Each number is 128 + 24 x the weight over the matrix's rms, rounded and kept within 0 to 255. Layers, rows and columns count from 0. Numbers have three digits each.

# layer 7 attention output (transposed), 448x448, rms 0.185, rows 443-447, columns 0-111
117121072102125102132167093114091111091089116090163135098124142137125110166150119124134134092110119100114121132127158089098088153096130102096110137119117093109133131087159139154121122142171135100106122159130132109121131122147112148083143128104126141166149136067123114147169116116183133109073124125119143104110122126130135114159158116164
192134155131134124148158134149133134102097119112144104105125058097128142194172130133128155138123109108075159132094096119110135140137097173114113094148136145138117157151137169099113127144089114144123111126168136124126147105130128093186137117137117106137089101149121143119087145121115106107162155111174121103159141176141134099104141115093
101092143120142108133127155125174138161094136140141137116160231104100097090133124121154131094133126113106151157169163094088120164117102105130169124101151142123123119116116144168154078111121178100133108110136104110120148140114106126136118114090102132124160102148104082141149103090118113162132206144114118136115117115143099096117132128157
091129122119116155121110113107110091143108133138061098076127135158122155101153125077157130126126098152148145144114155113132160137119115149126089159134141135146141109093107152106092106189121160149111144120106133125133164148144127146131098169116165152174098154116129146088189094165166135146067110160144129096151100159144134136160144116134
123145137124096133116154114176143107141079107103124130121142123115119168135106078140121163171087108130103136151108171098137128136080143147118140134148123113142113139173115169116101167139099120110101122100104137135106104108159125103128138164122144150175121112138152106111160081083133120080148119160124164173145095163101094122106116088116
# layer 7 attention value, 448x448, rms 0.209, rows 444-447, columns 0-111
141095124150142135135108125144110133144083147134161122120082116089125146130107149192119088106153137127117127105154119170128156153141143117099112148100122125131119115116120143183117157134154102134090125094097131102144136133142124166162092137137140131112184118151147159174137123132125112114116112149132141138102123139137173130128106132122
124110094135091153144121123151106118122146119144123118139104138101172109123124114109142089130135156126147149139155155101140174119129114168098098091099132108150131137148156119100115132160119137141110127103152158104107134131121155120112094145151080130086142146113147105135150118170095134130071096118180119146138121075159128135122116144156
103117111116134101115074114103157150120156134098158168180148098145114082151124111108125124110181114089117134158098116126158133111118137110103139144140091107105070135135113128149114190164172149129139116163134119147137127112144115087106139121122167135173151082174120184147143121182124151150127162116145132121132117064128108096117133148108
128080152165166116150117134113123112092125160174113136129107136119150147155131150072124197063094124135086159145121164107114173167107121130099153129167125125154083159089127141146118197120151114124119109119138137114107116123104118102156115116133139114118117146143152143113132133132147133157096112120133122127089127158108158164128141074107
# layer 7 MLP up, 1792x448, rms 0.285, rows 0-24, columns 0-111
199112124131109171110124139129120140077116142071115117188126150108160096126116154185103131150097113112141125148144112126130119153096097157150106119093123089139166107108103085138093145113129132097120135143136103105171157112164130104151063122139124123142158114165078107121167143100153117112112100096114148142125121123173122139148164103110
123081124149097125152152118116122123144114123122156128094107133125134140119139071154094127158165125117151101078128154061176158142128153133134141180110117067120115126134136114109105159071188130128147176098084181156125121151088128113130126143147134120186140107150149164129155070152129163148133120126168117104127147142131130118145099150175
167124117139101154128126104150093144137132139097130122126132153129115157089132131130126127099126109144117134134155125110103099122113169122127092128113118132123087134146155076169130103140099124144093154163162121138117140138118160162166120162143051151123126101104155127128142138138131099097122111129127143104129133150193120097111139152136
105150144134152192122126124125105163120129103136138151149131112108095142076151118093128115178157170132149109123137115184102117114117126147135138118148101125108109089125145086169114107154097149106120162162148075118128127133134111168134115118181151119106123166124141086069134122108135124096113123119113166102147123083169183130150141149083
107073118151129163121094140128125158112119107146141119103166149161114138149097122167101110147173096062145125146138125116108168182104101130163106109100155152110108116102153107115129123139170123157132148169117106129141138135127130133125128173103110117111100117119100124125147126097114171113130126098151090151122138116161131144146108160116
148097103127153142075154155125133124132133167107134129112157119126115139102128146128129117156128114149135085132148114158146117120125074122098123110108128161151146165154130108155156090153103126156213120103127142121139119151110132159063113119119146150174084110145138111130162095125129145137160093141148180136130116138109155157149089106073
164105131117100106115166151149130140124118103117113101141112120097120143086093143120066099108161154100134146166097137080129145122124126100069110168119119099129120126145149143096091111088093127156117117146117119154161133142133083182135153101104160129128147111111142106173079109135100152095145121137137146179145161105140145111162168116126
137092110137127097110104162115164130081089102115131086180097147144149151110104153146105132145120124122111069084086086139165150150119098126124122136145130159146118114092134098151104166139139122088066126103123125169137125135137116048145147152154161130101103142143122177159141113131164105114134118155149134131140124135102145159149137127120
125107129098128122093142122141159126110116106124129146126089140147097140107151082141129097118106144136117158112140143118132152167130134127112134094127150105153142137131107126123113116136110148136160101125115131159194099174110117130167118116126135150171138117128145117088115129121135141138064102157123126133079132164148179166138134114105
132137127141121163130115120144184116126135152142124093122114105157123148096146125149099147149143128126103096135099133103106112098205114113109160120121105183179099137116135144102130102118110158115122117156134107140151142123110121111148185131151124096156166139164122124123166149136110136156129142118104162127096154128137086110159105136111
111098103141111099129114180119162110109133166096161124111106160124153181158127101141110092155146119101088139109127094109121114155148120173114156140157125122113113178138118074144137094108110169151123141120131108099120141130133117146160092134153120111116116128107125131121130116154141169147117109165148140144141151128103122111111108095127
125100160148120144093098104147149134115165143125116145125110092182092121118143113146162129149121130144091116069143138098120136141141115155166102106123091148111128127098100107111146131110110127177070111153105139148112099151133149156105152113099100128114143146156123147155107143175160139136139114109144128103135107140133085112129131139080
120192128129148095089088095080164150168134126127100100134081166168121093145136131145146117148132142122115138088125164106132106177149160172115123134109145159087099086123104141078105133099147148112135136100102120104136124133093117188159122104098147119133106122139119146125133122133106153150165140151110122133132139098138115136145119080150
167121082159079114103144130145118130135115125159147147111134116140135124108168131139104127093114093130146110144113119150098114172152105172102154120169110125138153101162140136172171146131125136127154133094127178134172097138120124109083154128111096145125166135143144154097126185099101096110149103135140141139130157119151116128138147078113
128138105137125101122140140154140144123142145091111125152105155144144122115107157170140133177119123147144173111154105142097103088148121144154097156093113138120127091065112130121097158105130136123154149156117124099124121126096142096150117113147098147154068115114101106128133114124154165143076154102161175149125081120109147157151124113178
097097116131083108138131143194082140128153103170139129114145159087139155095146115153103094164173102133105124135141115143137171142126116105139092118106119126104164106128108076130122147109112115121118165160084145196108192110146119157101126182144119129125144139148168105129126116100126145119102128133145139117134167136114161127125112075099
151148094132115134132149113136124115105091094133123125124125103123130150164131179198118148163108120143179136133086121111165157164145106134088109129126160132172120109147091127121165123115153106175123138124100100102164168120098109114146156115128124159171156147109079141102123157128097186119173097135136163083072110120127077153121111141098
126098173107118113109128147172132110097150095123108104103090110133151099186085170146119116129112115124159172122131141161121112071180135136082170157125138133120131130135165141087129125076115110097142199137157145140128108120098095108125115112167117131133104122116097120105152102165112116155134140104105112154104117117116161126121100121090
153091137125140088110132135127130108128104112115126132149144120149142089131136127147122152128116124130118114143075120104170134123121092163144123099077123128130143144148148118123105174085108122131126115107098142159120127140131141111107111134144114156153159128157128110132120162135129146097091110154135114099149143132108124133157152150158
110159161127102166101126093127170116154159155140125110123131149154113084131117125159101153115139125099124145131113148165137127106119114121138154124154123129102129117156106126122107126141126131135156108166165115137123130119122114144112125133105076142164133119140127094137129065146120145177158123154084120092113139093122101107168128113152
135151159141139108121185087118128157137143132139150087141173148173160128108117091117183138113167103093102104130140102140152143114096171157133109164115165104136080122120118147117133093120144161122147122097134154159113079120122087117121166101118137129136084112169149124173135142093110163130119139169160142158115092111107144137104143158121
146106149143162134136106117094131151135105148102133165125115140171114078137101136187094130142107152132102157147130148129137150151088136169084115141131073153078143144133126099102138114097085139114168162155147129130120131162142118116155143117119194143098107069141138129115129127124102134145158146091103128143164098097112176101114143150147
102129119148160195178123118091130129159154118151163164159068092158137149142145153139119122130139173159162104109197140102129139111119126112158138136131155102160097131127098090157132106075131160125112126215116176113174073119166141161110139135127088143153122177108145147137127119124140149112102147116110125137102104126127136138153184161143
093155075142150127165124115120131110141097127115121136143130089097147125113104139114146130140133142116115153157116115135141117142122138099103147125098113153159147086104134084127127090164145139113162122121152107111148140105053118117134143102142099105136083108116132123156141122125119157109154111131156110141106177120146166127148103096115
119119181150123117156123139149118108096085163119080139107148145165121141141160148125073146127106141100136137109144119146156139134123131158127152147125129128086129151132124126111097101138121104139121140115113146103142152154123157118140076153118120117158100097124115181160088124103097143073172105123157130100123156153101122142118128148132
# layer 7 MLP down (transposed), 1792x448, rms 0.0773, rows 0-23, columns 0-111
138110160143155142154098150092144138131132154138108093110096147119160136099114158144141108119147113085143114126163142156121139131135078178094074113112167155111104140123124095116148118158144124093132115106118131131135158148151157130163101077161117146086087137144131107158134191143145117168144138102166092156137114098109085124127109130117
153123144103155137146123178107174115171168131106087107058146133104172154123119120132135128151120128141141111128089134160176151136133112111115176159115094140142104078126117143123032156115133123103108177130118149132156144108122129113132074124096137152144116121125174098112166121204126148130092105177134084123154112129106128100125105145138
176146144075134139153152112111157137173119155162155142129106194112130077136144114111124153148128136145069134113139106152075129138125124121101110140171183133116121087110170151151090154095131078123095115109089139106093125135144126110098121129136137151147177117126166138124134132108146132148158107103164083112130133118150110132128120121095
080123108108160125142142114105120162109089125132114098118177050150122140136143127152170137188126135114166116151141104099144156118121121123163092095120101118102155099137125148139114106148139099119142181149136161078125142123177170120142108142125140098115131113126175109120139170079111130124160118107113160122131161138111155123118163094095
099139082132126128128129115134134105089108117142119133155136212125081137119096181125097111143167124113120126123144111163101140145134118116115136073119101132093082082102124121117126171114129113109096142129108131154130146150130153087134119129109135106138123134146072155136127121093102137146115120122113158125116137125151140102126109140128
143135127133148123125166104114102143142107149089123109122077137151115115102154082132137126114108126092093113129144158116131123119146132137123122124089147142123116129098130178094158160158100124150171110136069132181114099142145182128152123059147110156140132103076143150103130105132084087097114144138107112133124103124141142093152116131085
135118154126128115130132165126157105147147079163135093150158108104112158090102106107139104115164145137142136151156135137149106125130170124103093094130085082119122088124122123144123168144114092093113154143155110112138122116112053143123119139119145108114134173094136136112170155100120130088123166147089149171138103093097082107106114144121
128071130139091125139135092165132107167135118156118160105133106120137161095137147153132127122166139130071119108182105134095156170120134161120145126138119153143140143162152117109158101138147150100102134163087124151094112120133109152117145132152083141131072136113100101120147149158176113100131184123120097161159145119096094129109139131113
145176167086165163176113094132118086104134127137145095145147192120146134125124192129112125127130118132140122146145134122110104129110077140157120130111142165139095127171111087125096130134153079129129130102124117145151122127112148120122091120117137095094131130147113135124149143110122143116145126170128099176146122129151150148152124116152
128116122111116145154147096110139117091105109161112132161121160116132134096108140126125139095124131129100108136114099168157130103138146089108126139107156106119132127127128148160157116134130129132157105132135095115144114196166124150135144109126153108151154172078156176125116185121147113168124115132120107143118099112119072129143095126126
115097107132105091100114132120145100135129149149109149159135121152128099139147142132119128133169127123128123070090135115154103098107145136145116117116130134117166102105135109127124073130132139136154180144140128137154108151088124157112114170122143157142119120132152115111153143151097129130178154120111117129131131129101134112191125147150
145104140082095156136140148158167149105140138136105100134114054129123096132151103083158117125106109141138126121146102135079154126136128117118185106155143082128113116130118172140100126090150137159113141103108141079138074103171133123158083132149086163147137141159167134111151136128140150159142135093135126134146159125154177145131136198135
084114109160108138122079153118131151139145114105137102111093112145150108139152107146137115087099135138102105073129168116117166119139154099144128111127104083136105150184139142125152128122160130149125079149145145107099141087141088118069121161155109175159068133132117123155140132114069115158070111131146091127093156135147140164098136128098
155139127121141105093150123118130089134117158127134123085189100184118131130107157149117128114150154120141092157144101158146078157125098128121113124143131120124132149098179162120125144160155101131131132145173118121113108146113107098090120113109182165114145147127145157134129138157134090118082124126138114134111166119142145099132152110100
136164119099102166113173125159085086164102109098151113144100112131120141152133086140112116104157149134163095144172153137129092145173119138138130105072118113156124140117090149125136160161120175142143149125105136102147141140170131112113116141123196146092103120142119113180134109097158119102141171103118166145152108108097124111157162094105
114119109148139136148156127154160093129129191097150142120125171096133142122095132110086113156105131198176139116140159114125114145123142094124145137123116142123135106091128109112154141132109104152125117102137147131133120154139118127127101147129108085090130141134139119106099160129105094171151167113117138146103184179140108132131070070159
090154178123160134130152140152136111127125112102127130142141042149098145115148107202115096100132136147120161133140133122162104111153103097157125119149160146123122134122136170125154111150096129166130137145094158171103115142128130060101145140082147082119118125148132139160132112136093136146144182120105155140136109148154133111129127133149
084146115127113118111149098151103131123143107134116107091135135156126141107103119138157094083138117107141151110103160111149099129136096112103143123129123146119145130123152101146130120102094184113123144094134178095111088110137143170142133157158122140143156114094141119110117104133084139136166151118138172084124165130109173119119105109107
121150133175135110137129102137148114140169116150125122156119140111137137119129150140076124129131121133145155105121122108123136165104108117147113136138116128122115138098107131110122095135183153137126123105130117134128106119123103158152151127137124112109122132147098147134110089142093105127122148162131101148133163149169166158164096084135
113131119129142097127132125097104150155117111113100117151109179147099135131117122107120113147132182120140112167144086109138125144159123128129113131113125108147149150135107075109140105111129118089121162100097144092134121116103125136106123121115169146074127179123158121104100121163092129103138119143146147146091132133123116114139133123109
126098122144118125177183127095068162153156082132159107154097155126116136138105126116153119138119129169137093160120112145172065140143170125098139126138125181184139141149108089107163099158126108124132116101149124135134118177112102135114116099097173126130136109128131116125115132129122143120089103169126126129129120157117085133114156126120
130121129140139164103180140168149112143138112147085138113146151134140120117083192133148122145155139112102106144124107119131169117127106135103109140143104109141139098152104107122149144145110122132146161150141127118136110128113175121098124148149150143116134141140081127146095118153139036107114147144092128136143148136123114137088104135112
107132138123121152154150139147114119161144186145124158149159012164168122188125124095150127150181145133129127123147141145116170109127123115132125111156084111183104112157151100127140153147149131140128142154134120160115124147101126123147132155156112115120120113084138160163148146120125137187134119075106119131147131131117128141116122100138
176134083113111177164111157137109102095125107130143135094168137098151124092142130126170107109130110146124105131130143192142097120134139125090178127144105142143158102140114077104124175173086122100095132141148110129168118153109121099136118129125134138122163157106122093137134103116142133163109087109106113101142099135162112114137115097139